From a checkpoint of a small transformer trained on Wikipedia.
Size: 15 layers, width 256, 8 heads of 32.
Training: 598M tokens, 3043 steps.
Each number is 128 + 24 x the weight over its row's rms, rounded and kept within 0 to 255. Layers, rows and columns count from 0. Numbers have three digits each. The size before them is the row's rms in percent of the matrix's.

# layer 5 MLP up, 1024x256, rms 0.0933, rows 568-676, columns 128-255
104:115107133135144125126105115167121116084107108142094070096120083157138127118174092131166122091140133105164123135141103153133146126110082113144124171124154115106152116098126126086132113123170083133103137133156115100092140118133137160117136149133106122127137194132146141129134118164098157120177114118124147068084112074122120116171127142123128118131125124105135145131103163130127109136143
107:128163126160142093126104117158100145137133131147121117098116111169165110134097130102109147119126140122122137069119126134133102099125115137141131104075147100117110137096134148091129114087117079149120130152102117085096107121154094112127125091151102098133130164137105095132160153126182148128147156101123138121152159160127212157138146118140169122143145164127150140148109139140127098107144
099:137133107132126152164140163134125147176051117140171148143110154151105116125133102097122158109123137142129148132143091127071100109180091138132157136116122130102138153120114132118142105140124114135085135120153137098118160133142134107149116170116132157087117138131156147126134102140102156100087106140109081145132171132137091118098149104144157157174129168133155153153133111143163117117126
103:155179148101104116150169144119142142133091139178121112097086131111145132175155117130161161133103131155110142108153125143080132115118126096164122119089246113108089133163110130123119116130132158162120136119128105121103107111126141123152106105159126109162158146134120152116127117117153134135099115135112124104151141133139119163164161118117127112131167073141114118120115109134122098149137
101:139172124122121129156081098136091103100141103167190194122167147114073114133107095125124117111155107116099128173138159086083114155070124138125153108110090093105134159140129152133116093135163130096136140122167146107141108104135133154127138163117147125103127101083120135154123138074108133147087131128094104147163098121140086140108167127114120112134131117177147101114162141143135132137084
103:134150111171160158140142147111100135123095151106117144170109089146160134105143111154122148130135102139151144123089124138115108148138173133154122113114156122108108081101095167124122079122139154124114129126171173113131101112112146100101110156149107123129127168097090130136143120119143116091109131127109112140063116134190120113117134136143117113095157094134098088119109095102124120143124
092:155138143135091141123114123107144120182116126149112149137152122091134117131061125074123122160097169139133090143123117143124105143137130098161107129139114150075136117122113075134113153149119094134126148101098121142100141156161153140151142097125124145151115176134120123099127074146139128147150163123117133122148098132166135143122138141136117100089105069149070141133111123165145133099122
100:108097177091134156158158127131147136131108140095085115099120156107173117141131093141151126119130137090148107113140112127137124102178092120147125122132109103154165148084145149108152123157119135121087179136145120147157111116110163128136128131159133113132084145102127098156139092099153127133086130126124088139141118103184106112137147102119096144122139150117110149131136097134146148134118
103:130149098161106120129136116105148131107135152131141127140093128082114157112078128162134136157144103069100116140104122104079135113118132118150114150144149116068101106114061121074175099087148120133091110148088137104165124128147132127099127124176132148131090162134111139123136091144132126153106135147139161101091122111114121110124126083105091113158149082128091124098141121092141150153127
103:127130147128108138109128114174121141137121177154125130134107114162149150127162117122161156131129148153102073133141130130141210111145149121110132124154122097110108130099119139133162124140145106139107113067117130124106159132072112083135111104157094130137096119159150096142102091114084111141124104111132120145149108134101145110153159124173091106135139117144114126139135148108160166120095
095:087114099118149107142135117116125176122121122123114138124060118149142116154038191153130126145091126102104123118150112117150092145122082121137102144091113101139171146124096142176143148100134132127130111160129107120172099132097118092144111109152182095163146141133102149128179139093141113137100155123095141110080097089169125157146119123122161117125155114147097138141108117136168114169110
098:134128134164101101090140147114120099126134149141078161130140183180139129132063079114108147159134113122106088115113134092129128136153140158127098126123108121144150101141122136143146119124110113175109090125141107132135112071116145164158130138185154110127113141143117132113132095115117149102116096142110138113142164146117144146145134144102105139139148090168111092132159139141109192117138
096:134167142096107131108123130113161118109074108129101116168105104085139133179145140139149160126107132146118133176180128120107103148179090098088137122132165144122132147130123108114159127150121109166125099151108162116108101124121150131111153119144133065167131124151109126131149105109100104127117141098141123129163100111169118112106116117181109158143171132098139091145130156129130136163105
087:108156124096080121149155146134122179100111154106116105139091107137154129134089131086124092120091143191102129068106140145176114157116137104102126137098102126104111131097126120113132106111175105102137152134104114122116120118160104121168141146107131140143108161128160148093135109094120150137167174112143145180144150086136120161124158154156130111133137138077158093140140127102126112140131
095:113128151133091174108108148159159126094161189127127151166145144127112118095123134130134106164119123111128075104185097148090149170164144145139093102101170101082136107102159166067119127151108176186132158140121129098149085169140109072133101150127123105154082167157158104136125114120115162114132147141135101150146118112095137163180150144143118075110118138131117107121167115127132115111144
095:142153158136107108131141123125154119091112147108108146146111154095126119110111083112141152172148121123141125160062113090143108146126106159092103128151133130126123137148128112129115091123143075167109168165142092091151116165131135110097129126135138159090149135168109123129127097160106109137133121095146107125134157141152161184130145137162104134137108085110185103133102132147106172136111
100:133086153136157082120112120141111098167181141153109155147103112099112104128139106126097146094148136125145107149138104149134141107150153118143117155157127159124107150088130102140114149103155136105099128132144083137136136152098135147149140094130107122134131128144126115147148151087095153147131135143104120143149135141152116141156101110125131178176109134105111125137124165114118160190060
098:109121137075096157138138118127120111121155113127147153131120113132115122126109106144134105132128130131126126124089108143119112145142121124144168142152101135074097178153119120128146119171160133160069141111120134132109175148097138129106129136117145095148074115134095112116140153111131149112178138142109119147130134127179124138153124113088131097173120106139102110138153103134142113161152
105:131155081200112130145119084121116088110099115157121164135119116129138119154107140151143130148125101148116142138129137143156113102119141130160093117147120144126146138076142122124133151152154122104092119130141130156125095138147137150118140118140090168178104153114138158152141156142136160123119119114135125146129159098161094103095145085126140141119175144126114118084134116121134165151138
101:122161135130086115131122120119111152102116181147133100158126151144138120141196102137143142136111132119142142118168123149084101127082108116161079104162099121120132111123137173077137102114139134142126119139089109167117178113177106165114155086128120144107135086156148123133137082139127140146069123160082133167104137112096130133110147162158146099142167130143145143141092132096159104107179
100:144116148098131142154167133178090168124143169159152135145134133141103102114128114134087126150100152146123100130122102155136126157130123132147099095121128130166094173120120102097126147178102103130200104114144074115111120085119109130111140152084118179146116112126115157107134148144148139120136121099106109081131115173135146122132123151144125118160090155121102118137139124154096107068121
105:051167177148110139122139117151148135130130165133143142094099123147061114094159124143126133134119135106138135158201158173143119114145080112141159132145127132082103117125093160124108159130137157139114131170111130134100137124122140151152127170118085112134104128115146144138138130060133133106128110122156111120136090186137124103100165152144100103139140151082105124094146108132161145118102
099:099075127128147099107184113097120075148123138132124134148107146112118095135139118128131130157140122131150114118110139161116112147181140122146142142165147133114139117100159117135150152126156123101138151104112126123151106106136149149144117105177138165150101117152117148167134112123103180109131118146101119182155115185100156117090119132145151111147101149108129115110153123121129150136126
097:109143106120121108146140089138186098140123129113139087138114147086104136123097139126153163155110116113127121120139127149124133145128099119112116160113097136121088165138097144111145114124089120178078069149102147133150134141137125104083154117114171107108162127142105138147116119139131145092152127161147088085108099133126104121102142156119134100114139084149123127138147160139101210123113
107:153106097148124121131137096136145132159111122135129091107092127101114135167162086098123115159161106107110108125112141162159104137121099125141102134106082112133152124120119131148141105107108093126120157178148143118116151115146127138127160179087138135130132119116143182171117152125149124110092159106121117135195113118112161096166087107104161146129148120095146136088070113129146104109138
102:121153166117092134102136140151117084123129123125124140150105138087119128075116109103136139147111116122166114122133089158109151124170139136124119109139150123107105164098089146149132112117139126161135172111131105140100148101094180119101111141112121108133109154126135138119122122152093088132122112133144135118117101154089129115156095099134170118137105139132142118138095142099132128116151
096:108156119143124121096150092139130189164126084084135137179126156111125140153155111148087128116140122132077147069137145108155135141142145122094158142137144120115105085139151129093135128156114106099140125111136130132156084137127127160145114182115163128082081105101135118074129100118132104119145144144114105109178096119130125155164127170155122118108144102108102109136122133076121158125122
096:192140152125149132162155151145078144151147155131113102152125143108166123103120176091078136092091103097117129135132147159090109090142143120158129114127148129150119162137096155114104129130110138140135152157135102118120164136119080146107107124117109135128129143140141093145118157149090122137133133183115145151108143125157145127133129168127176142090106112141111136130137066130087099169125
099:151161111131132166095146143162108091166119113165125093129065145164107171120138124113076141110128135093131085132125143126110104130153145112169116108088170150098095136143098159099162109153122148098121154129112092086155125129097105174149159108144103136161142102093115133093113103116086143139138126134115149089106101142139102171154097120129164107133134148193166173131142108140128154174126
102:140158119129114150114141091115124076112098194116081130125083099114113101134150157146141115160081130153154137105131107137037132123144121167089071132173149111132182100151171131143108128143102120177106130151106135122127113137163086157120164128152146111077138127100082118089096139138122150113136099158103093155136101148129095165126141131124098130149107127100105133128143141146130125136121
098:152164158141126148109158142099169168099174150166122100122161173146137141117140134118172154100158158112083106110119133112127117145146123139134173134166138118130128113134120121157100106092134103136105148081137167141129093120138159158118129144133095161098135110131098073095111162115100142160143141142123110132142105148121072121078103096117118119179147096108165136141162142138120135120167
096:138137146119147134125157145153076100120143141138134118156118126143124086133132112100107131153153109127101160101133144137120136145114112120186104151173150129141124125120122143106134082137130122167105147123156122152124099098138163105103120054105172141102097088130140135111091102170125120109101120130071128131169079109120116119111150111094112179107173135128114120096108110143100117148108
099:180154153169108118128095130195096126102147101111117121166182091115147139089123140107101124104122165159142131113118101176123098152096118135194099100131141112171152120105156122100149107129154117168112140140131158163159131174126109163118098134147155138097110144145122163138119112151138132161124146101125132117152092167129129144118141141107129072157138098120140138141107133129105118124183
099:161111199116104120145154112159125122084125175131106121135155144158105104175115150166123083124134102131137129110144113107110127159122100130116120127142166135128144073134111176170115115111110093127097161156086121153142139151133148112127176085095164130123111118093129086167145158134156125148124069129082145119139109102081130119116168093109097131112121126171115112123144148159098119108125
103:147111119135098150134105128079129079096140157108131144110134150163082100160138105173118130136137148171142142137122135135133109111133133138107109083180128106140119157124118163156128117120140148130108154141119142161061157110132126120077162078182122109130113106158110141187146117156126174192140102134156117141089114098137118133112133105121124174133163157139130121123114152136160141134175
089:118135113144104130159141181136105096100098114130089090134093117107154104118105145161152134137104097155137164108139124125137125120149130152143119131129139079147158138153122161129139114161120151149111157139125111180146159102102142114105128101129077113145100123109116149155129098089142159151150138121109139175120172135156134114167092109170135121149110153147129064108105120150136151106071
091:132107150130103125144096088128127129160164176105106138125095135122121119133140129138131077128112138142094116166164137133084203070152135118126149125090083121151117130099136140138130111114133062093102142127091114081129088101085150144139171115108161128168133161136145107145103098111115148128143127078146099184114124130109094132129130126164155129157135113088155157100115100150127150058181
098:090129109145143140116117081136144153136053130123156135129109142125135124094128132120100128086124143163114184117144157130156133116168150142142134110079123146131106101148130137135124078105153183170090099121149138107141125101122141135105128146102141150129090115106136089133151105118132172089146130151113130135166176128110129089141161142106139118075129117170145110144127156134134134135153
098:138165117168128136121107114154160101137125114159094129126149172208106167110134147141128120115140146156200144130123127142093156132127115118147125098144130096084138127139136125099151140153114131120114154145129134144171150149161183110116103133098117058110100104168128125109115150153084117126133140107143097142107127119147153109084104131097132110106099103100157109162128164134126080097141
104:129091106114166124122169126149117131095130094135108127098147116105123108115133117168092075088149160110093144125118154162146169142127119110128117124104134108151132097172092127153165130133127135144101143169109118063089111126139169132115110128141146109094097079123149161104128116132122138119089115158129137097136111169119094160113072151109145113154123143120100120080157140134106133118130
102:081149133134144119088133140131105099115145156104127115127143145162134124106154117087139128117145093120128110134118109132163150162119149126118181105078119139136110131104093110100147114117103132090141153136096103148119128117120175152144133132131151185139123113099110098111139117098126093132151130062097147151123086111093154135138160106128148094135129107172114126160114156096137117118136
101:103074145163113124162116163104104134124129109141120144126128120123125139156155090151107145099141148111132204100116111103170178120115095119102155105128133104130115085131141126116146116105156123088153097125088126101136111109082132109142102100145160122143134072116128145158135171123118109116125124101096108082152138141158142117095135121083147133149119135081117117162137122122120072080085
097:126144129149135151147133158138152080110112131141177103126131118140112101150112112141150139117146088146111115126155107175129138146095105167156098134122176145085150117125138143095140156096135166141114103125130126082110122104111134150142137111115146131195098107110116062135117161122137134116120164148133154118134148124155125126161126153146144146109091107134152116098102126123129149145095
104:126143105114094139104143152145127106153166130166155095163114127118093145110144138110095099091112127133141123166079152174142122101127102106138116139162110157057149108119104172126182107094119172129121134173149136165108128132153140160138134167135125140133065123100161132102133117145113099142119142134096139159176116151107136132161159114138094117135137131151115154133087103144091102153087
100:146136147110094186155125111142114124130109137134163112131122107137137117115176130117132116141117109100141119118111135124096134107107088124111120129212137130121094131105112089163147165091123140172111095176154105130136110152085138129153107126153146149126134126127123098146094107119086149144120111111091142156121151128135137097155152152117109120150114134097123117097147109143162148116134
107:129157116141135122102125124172168102150088151166150133111140136127061056124117098098127118109112117153116108127154103127123130124134088136128122123136151160144093132130117121160114115134109124120132130128104135149141136131117124134118096122164082106134100162113120106163130153141083103119110132158128144133125114159131132130115107118148139100114126136101150171058142122150148090115165
102:135151128134089127122135115122132165134169140109105112130094110109134102101125107110126172119126140100072147098133113155170136165109125139184127166125069143144133149122128153118147105128118137151112140098090139108136154150126109109131178114125127182107155163115106140074149102161115154141152134129089110127102131097112172144119125143156125096146098113090087148142150190153154081125135
104:173157116105115094115142139145127072136081104122110117112153124157140103129126147151150133123144117097137153104169126151087106128140113122144141119132141127110151083082137111111185121066106115147099119130133158098116173129129133149115153132120122117095104183100148132122094105110113114147166093122145151103161159129163139119146128093138091143105146139131105143133142099088111141156122
103:088093148121099081127142080164114118122103161139123080135104107161102134172133136124118063157152092066100129135144140146107120135084092178098144132133142096113097125119118139116141155111126102138125152133208100122143139134148081135128102136112133107147130125137099151113123120172091101143116148129109110115147116116151122110136124147159105104132158114124111141142145117151131142145136
101:142107139112094140124126142144093079107112118126101133141140106117094126133078115172108083142111110082116141104134107115144148133110112112090144179112101117101131146142123175145102191154125121152087132142141078155099137132094148126143115158132103108147117092135117112101125137128149138112151140080089118153089171167119168114151129117119119124115110071121126190162123127107121129163107
091:102144149141097110120119128107123173128128077156139096144162140139139149126093117109128084110116151111109114125126166126174120130128109122116134120149139097113144115106098149118112118107153124172105147132122109152123117105123142141086132144114100114177140174131113163156124159102156136115140130172107172118106155118085138134095110085076099119125117112126158124098145109125152171153115
099:132126128157124151123120112135134153127155132176135139126137141136117128121171142106148117109156132147076166173093148153122164150173159153109136112107159114081115149114086083122154127132111119151119129127153103142124114121125132137096083143124125095150127098112146132114123077113126138155139103119164147136160113099122119148150149160127162112123061158151171173133086144158091172153112
104:155156125142145087109089115095159119120090140152133145167108174145111116140145088131126122103124147092154110169166146123135154127126114107142092128068115132109105130148126164098107108099127144151132139086184098134099106132130118117116141147125135119109108154126137111117079140157120156112124130138107107121111096117123101116100136126113168148139146091127131144114076131158131085077120
090:136116130115131098100159123102102106169113117138135166103137089168168124175166107141088152162117148137167140143104158152144126103130093105124135173141100109168136151149122124120148120108157111183129126122115116124093122163135148111101136131221148128139159145123123128096129138086134149170104140135104077133162107155164115110131090105125166111194111121128151090179134119130137135127133
099:101123140086112166121161143173149164149189095146155116109117110129128121123111142154098121111141107147163134135138175114134171119102146153155109138145093126160123136157144099151154129097116158127113113081123128150106124141112115144116160088121148135087123150120070126134122124154093131132083107122154146133133118109121151118150172129130121126109145078119132131153154191146169096162112
102:114114171110106138175101086118103138096126108120119083111130102152133098093123104108088105119127128108155152134141094177104147116117129096117124114154142116105149099113100089148120181145105125148094128131151151165127115099148125126146075115136137164070132109131136139117110148097148130134104129119126083098108170138150107131147136112141107112172117127107126188128184164122117133104122
098:137122092120112127120147158145135090111112090105093141130095118162100111164105105116112159122122131096103113098143088116120110141170137132127141133126128116152122119126147170105128146158153129117116201116163126115147161115080148136134139130129156118155109112144124129102126125126114122140092103129108121098139162101142133146135171135114152100124176156123154135115133144122131104178130
101:185105143111158137122132131131099154108106101137111124162111117105134102105082106146128097114126139112129116169172161136136091091089108157091113108138151145157132089158109116142153099098172144139106145088169150119124128131105118136141148149146127137118105165106104160138123124161098094114143091122094087101132147107146123123131145147140066128146119138096157089130122136097132105142152
104:115194153108090147146122170141135141125138184140103098086116074123125120126157120143088114069110132100140112117094170130136140121103126112116148122144152117109123140121119101164129125134128155140153144118120095109144131123128167137105136163119103158137121100108096108151119128144092101118114125131137135137124162169145054137132137120110130101102124165121079144134147153100164145127123
103:104085124125079120133149110171086093132147113174130165136145096153152088119138145123123070142175103155123158119142143133149090128151134128141147156109144138095171119119133149136140126154173111130089159161115096134143131110089132116152101160163125133185109157143128102086142165168127136157131132124151131107143119116088152108176153116105149122127166136092105070093111085126128159134120
101:159152155097095151126126109119096091082134124138175069127086095113084125131101099156124110122130111138122122143155073154138135134121111110140110122142136118134109121091107175159149133108157141115121095117130114130134123127114081165135152123140160115158136158083108121128133120159079137163113136109126127081104146139119113161165098120132097155107149122167128151128126116136150115120115
095:155170131158126156112125154157080110148167119113102159104132128127157118125110148134110090132095096157125116113135092149093147114107119149146095170121119119126143159149126175118129156145138113133095170177082134156088132156138172156153142113110118143132124104118156143142100125183145098170155106153134102123089158130132127153120105174126111107110118103137114120126154146136130118156128
098:083124103136121094135155111144100131116167117125119082122116115118154106123123098116116100129082132091118119125145134109136088139161121135142170151093109112093129141092084121107101125124137067174121158133085089082145132131164136099138140115134116147139121144122141106091117116158098154084102096147132129117140127100095107154112121106160168135086132155144129133103129146150144121160158
103:132130177123058113106129165136124158115151178095106101124123141120119113154159099153134116127103165119091126186089136130150109114127118105131155138135134124143101124091114102120144153131115171108128140137088128129147072119137142119178170124154166151106170167128096150141133165122131115127126159133110120113168167112140125141123108149137141074135105144139139150134139108152141097159176
109:136205128131137118144158139144141116116147118122109125146128135135124140138150165108086146128092164107105169131121135127104131117102098082092139144145109114163129172135101137111126114103118128168162127155138137195109129127081134124109147115117149121125125095111113180130112130109103115079151089075133137103108184090152149123151124158131142109136102159115104115139106157196115132106135
107:146134162145130159137116083079151108098131160105084151121141176098120095134118140137112147122137094082162091084104169124135121155078163128121122127143122084124101140109136118137085127147086130129094122159086111110141137168108121146162141161132135138157122156135107123112140087117115170134115122131113150150117151156114143141102121080070077128151132161124145135112155088094112116139098
096:113125099103109086092176178131107100124120123124147122165140115108175099126122138112112158126119133137134146092129130103152163156132120135128105096158124114130121136115100161166129134137145158119124182092109104121177100137141179115118135124112102124167111132125104127138165154132112167109163123137102139124116103112183109123151104133135168151133134101101098142114162130138170152110148
104:119165141074105113114145085121117129145120097118124108121120137096165113124145132112108128123160160120153078120131153126117114121103118095104103122138176129158130133081113145102106091158161135092085161176117106122114164119162129144154171174128121133126161125111092122112069129156090152117110085141122152124125121141138174201106172133101112151099124145133134116097131108126098161154118
106:107144119153075125158149157115132121153114100086127115097103134153089118131129102116127139091112132095147110087088120155099135150096096131131117123141164121124110114126120142115157128116137173106077125155166096159160154177081108119128131115152112107098131065160147146122122106146091130114125100119138118138099096148107132131136179107125112092152172137121106149125121147123170118177084
095:098130127155143187096150148162149118089139083117118106121131124141134094156144151111101133165095132159098142120103142102131117142123118136125137117135101097144098153087119136154083107134098148153124110123137102147168140114123082161102139130133103088135102095124122091144089125153124131170142108147135160121155107148156132098153174122138139107100096152161126126173152143112129117151098
094:104086139068129108110143122144120141114064135138110112079112132091164141112128103133126129106128085110104165140173114118109158107093115150145124116158092115140179137143176113125135136125136144145186146153120120144127145142110153135139120133141100124071133111161148152149104086133129144122127165136117080120122103138136151121138089092145131102119098135145126146099141133133090127126169
091:145145131134081176148115125132144123130169093127121096155128094105103091139125129118138103128131140144103134098098127098139119145132111156178122116164120101136176124111152120119103125113160115141102216107159114092125114101120149155126133130106125115093132123137132082164113116168148149149108115080104132105099133132159114124117121127122080131131163137164133153120102092153175130127107
100:138124104063152133113138156145118172164130098144141132203145143155142122101105108124125168107066102148116127109141146148139150114135123127120171099069148119098102125144143113121106164117127126125119142128149113124128109111082106121168163110124110129148099166155134116091118127106136120120102168146168131131137146121126157145129137136102096145132125159147128141096130150117124142129136
090:138099146089139090126138113175112138137104141166096137124125158121148141127139093117113156113147156117125078112112110115131145125128109156093145132162108125102132140100115164110113099108132160044123129136137097134086101121096157136094156121169133116138120148099136129164141136122125076170127139102105152178130129120170075124121113171101141132157134150126117111093167166153104110169153
106:117110176156134095118143101132102132123144115165100089137102107096149155101145125129138141126140157105149152141152123122120145095122132133096173153176149127135106090140128125085134084119136100174120091136124182149149120124091158142118104133126109128124111110114104107113109104153079140144090156131119127081127127106092143098157157165123133149151138123058115103161167128179115121136080
097:098158153140132131158121121116111126119127114156192102124180135129109131112145123146112137115150158122139133133167116128118155138163121107177144128140138160127136133147136097123183127115115122170081136185101102105121142150139133122078101138130108148111147100131119125124128153112138188082152121161165098107098169127133157113113100126150128113175112136142164149122145094106164125120142
097:126118123103136147140143144138116162171113098128130118127154161105141109081155054136101091130137154105106139094140142129100138184123156100116117118156131146179140146132106109120122103147158130148091116111111094159124148117137126119117104118151090133133158107133101161133123128121103165144095117107123168097105151084134151149139176094119155136136146112104134098132112139134097177119131
111:162135169098112132108143119132101088121162143117142125139115128131141130140125109091138120072081135123111173140116098102154139142132124169136128143148143137124123128112108148158149098130121112118089107141136082199117145130063126110095155122109114117119129075130136120099126167166158108114114066099147115116129133184160129116132141122153148125112124146108142138159109141114139117120108
103:111124115140094123147093121132122142137121137146160134155086132148167104104136108115154121089157189124077160128145111112110183147133113075136126071150131130124156153139145108126123148096194153130123110126127094108136102174135143072099120108100087124153071102175124161096128139145119101100096138110133116167098114100123090136135142134117147121123151104124112135147144148115154181192156
100:147134137163100134131100118124122089131132146117123135138095172134103138146136143135131162142128146127121126141106087092118182133109120125126097139182139061122092170136100135162121160125078085114103154172119119076129117170186127107126114134130111128085153133150101145100150091119117117124091131105150125142135148137110147099099135122139133102133123139108097100126140150124123116120143
101:085143073105104114186146104125147129103120122152142106088123093165090114131134119101152116140101151147109147100125097156132094167117122137120131158129152085140193106139089144090093138140136106141138124140105151122107157158122127144146142146084109148151108168122091131125131088136104126084137137123131096132144125135143148143163168127126139129108142127138132136129070163097154136110088
102:141121128183153121144125113171134160149190103087100118138134126103144164129103163174180132136181149148163132140157110138112130153106097094142144121142123105134157147168112121119165129132146097100086124153122132116149089124144109161130146143154077119076093099109130158123085090134152123125096156131148119129152089120138111154140102122134098155129163077127137091093106153122135165144111
100:127143149150112134146113161127102139124097160102129106131125106108185161142162152099101145109123146151145097096130098127101141102116106150119111126171165137100094094169139125117110113103116085152089171104162110117120178120170104143136160104091125124124132110119137109105130160167114145099100130141070137159140175114136158139121129129082123117168142141140091144161131154136153106122125
100:149146140090114125159142173092133130159110159112146147129122125143114183157109170156105130103134128151118100167110149059141133144099111169131108135160128135123132174191100116117104137142120131168121146106126113139159133125171202114099117103150120145196118168135081144100116164132117110113112132142126105118180129144104133121107101110137169123123088113159132121133115104187087142170115
109:142080159156143130173144126113106172133150123119115150127118136161095114075155128094124128121123136129134105081104155132130111121173122135117124103165135122127148082095097180133086117154101158105060148125148107116127118124149105154092135159136145105136070109128066125169097113140097153157118177128107112154122097169159092111147121065132124159179128134087136132173132115111133099105134
093:143140069088157085133168157143113106133150122128117109133122108100148090140112125145129125117169105130148138128124079117143141126136176145173164127137144125150123174109120110154173121116126132159125179164151112157131125133174147109130130102120130145139094107095117152136109115108117159093140136183120109118064149130139108126107100113104156131177130155130172088160112168162117100107113
099:146089111135156171150121109137115098112140143127128136158103163105122120114150132123103120182132152158128131124140132165115116139114111105132147096171172162180093123115177108168124113141138106096088139172130144088117126129146138078159140151083123154097137122120122186127113148117130132160095176142092183155152156121146162137128086100113170123154146150132155119126122170144120141102122
101:143149119146137105137131101166153153174118136154113148116161086086142118116105134109140114112114118143124102112125123120110135105068111189146102124136071121171135193133167106078080153140102106061145126083108145121089139138111140160126102108118158150122108144117091112129149151131155131160145098135119110143124142132149122132124144111096112093162146110119168117130116136128123101182117
096:126112121137109061134170114164140116153132126132149130098112148139127122132125120118068139113120099142105122150153093131113095151166109120157150099130077188123131171124116120103141128106146085131078156174107087127125145136101128170115119150127147102138144122098133148128109112134114123124180129144163123080117149152165141173108120109106113136105123164094188108133164081113119118116142
100:111090120127088174092110118105161165110140123136136122130099114133141144161157122133140146135106099132097131126120103123143122140123109132132141083078089151111134073134141143162138147139155137160143130138125144111129100137111080170107150076134104126112084150113123151107133128129105138121094124100183120167161113106141131103163160116165097106088110126170142098116136097171111171184122
099:105113124150132174138147120148110150141132107122122089158105122115166113115111134094116103140136104101126110137146134113133153092096109125150097132127103113100131117126097127119147151129097089134111180105140128149124133145100096119064130123121156109125163140112136125137123077161168115114173155182107118151140088134139128107138162143171102140120117083134095110166136102094137120147140
099:175153145090100107149119114114143103156153143133161142128107112141161071144119157157118173175155145129112082112101168137140144111136092110102143096110087154072109137129125102130149141118110102093101132177118106131137153136117155153112140121158139120115082113100150136150101144144107154134138122087131109084110106126144165075139133126130057138145173146136148122141168123135133121207145
099:102114116105176132109131123122118117094132148117110139137170106153147161128149120119117161129127183137122172091121138133112140134171101180139129098091175099114159115117125123134141120117129134112103183108121093133190143099153092106117111138133143137129153149161102134148131150064114152140173080134136134134106120155188096140143097115126164093159163120124133094116133120131136149090140
108:101091104158169110144133141140130154193127115118132086153160135117139135143151101143131122117158113128093095133156176150126144138130147144098129145132111099097116116074128130167127138145078144119134129103105101128198162142072142108100167164121155171158139119162112144141099135132114136141103151092131132128112126132112146123086120141093158136138133100126132123147134130135120130162124
098:115126113120112111160114170135128150160095130127115151095127088125128124147125118118109132120141168162121140125139103119151156158162137156108173125113100063109110109141132102145120133087128100127130099098108128139133172123097115112081135124158132125156119134167142069129111152114114135148138114155080128135118112147144121132118123149150153146128125114105145120130132111149105110145146
098:145140124162137162180157145102114112155180137169121082123110137089184177166115154097129098133156131173085123107146117158168100123121103160121174109104134135087121115129096111116131090073120103152113106106125107112125120101113107122106149150138165157119113173098130093152125124158131135134148131130111135140118129119098171140147183123109121122162175118146145127111098118159136075148103
102:113129126131128143132151085146089144108137107109129085157132150071161139131085092117122158079126125101116139155124159148171130152143092102145130167147102100080144134124158107163077082153113129143132105131145122167109147095144087111077170115115132151146097112147135145148107085108114113120116121132104148163145111117133146143133083079097106154136120114132073120138130125112117120128135
099:160085124114117126127112114105105097067123128167094153107122115117104134098117131125104131130156139114102122157078140130093152157131140114178136160169107138122130142144151110145107127114135146133099115148154126113121113085099131119097103115111138174153114153098159108137106096111110093072106110133135184126136156095134130127128100157089123088125149142114093144075179114109133084148126
103:140132140172161145111162135100121132137125124148153126138091139101121127106135152125102132160114094176110105105140126143088094096149131122090119097154116086144133073148157115098130092138117146092080138156129123110115147124105158092087122128090169130134105106157098147120122137135122154127131141151159158143151129103145143131139129145134119131180128114127151085168148103139072149134143
101:153147122099088127119143184112113105101113170176140121104200083102100121124138134155100111123142099147137088148139182146088101144113146087125151098108106134129136125168122117117120103125138163122099128166119138127141151135136094142158128118101105130130132144173101157129093136145137152121096115134107122157149110132154150095107108132145114101124112113096124126112133086123108138134124
097:112152136150178114141168135121125158151148119153167141122100086126132124138086140129150154122095135116134143155166086153107112097102131159118131116127135093133104119122105163115144096090147153121180126104101132130163147144124109102111125105150091167184133129152115129122133143150095129142130113079080145142124112128173109155160148139101176136163117136152141108115102168124088104110112
100:082121156123154144103159121166137125151139152171144097124124136109146169144139119096137106132125094124106101145144163087140102138113119142127063186085132130125084128123137101092100132166165116158127135125140095145128106122125162146148113135150091131143127160124149085155159117161141137107169124154146149127162128135112117149144161159098176172120125134120123121157130076150161139128132
098:138081153106113168140096132158111140126129127179153090087135092126115124126110140124093099127128117125118129172158125125112130182110089168118117129111105118127130108096126148127127081144153143141072131115136118093169103146124149103090132159142155123172131147120160109104115153089112125114133107128085109100178116178132100106162138143114139093152103148149113106127108118154142123127102
100:162142113142133122103130134150122168095139110099152086102129152143075110106141066103141144102153126138138159169113103129100138115147068099111102123163156076116122107133167109117080101092151136179127144117123167129067174120144182116146128157137113103125129062131130136131132106145140106141132110146141145108111102150110113119086172113144119130096131136104124128111090177148135149095172
100:149093151163124125119126127103128158119142097155095085142123073088068100120131172126130088117134100120126137116161152140176180104136118117132097128139111133168137140116077120098165098129122114107121122123113159097116138162136154113137109142110115140138137124138170134148133114122109161161117100119134171142091119118169148113115144136139119107149103146119160168084172147106141125157106
112:146131159139106156118147146144103126090124113129169115151089111133092088153145140130126122136123118124163081182125139111146156155147150122128135103120106090129073168121165143158126154142132124158132121124086111160100092163114111103147150134128108139145132100139089157159140163152132136131107140150118129136125144122115106114144158090148137060124144181127131147131111162106137148135122
093:137100108122154132112126156133135119117104112127106113139111143131137153107130116107109115167137107191127144127081107164090134094109078149159162141127123117101150161105128153171145086086130118134142139079122118124141130106125133146114146118166154088115122102103129128106132114177083169133104163134125120109125118075153124131087146114140136109179123157146143145149151120121113136147123
103:157133154130125085141135143142101126136160132128116147156105092171176121149130137098114118143082156137148146145104126130119103138075104135132079114183085124180114123155140131127129140165205161150125105147161114126119144136120117158150132105118110154135101121146091141138155108094164166137130100107145132166125126113145141183115108165151076129136129119139151112126102129130154128120123
095:140178096112167084113116127127102114163149132140117158119149153140127117149127142136104144129114167083141117131110126109103135155118162160162122134138135131130142084148130166066102084159164150146122136139143125163074149149124156110123133140139120105127109131097116143140102151144153092085139117094104129128100119123144130129138082148114143180101155153151102115108132071109167144119160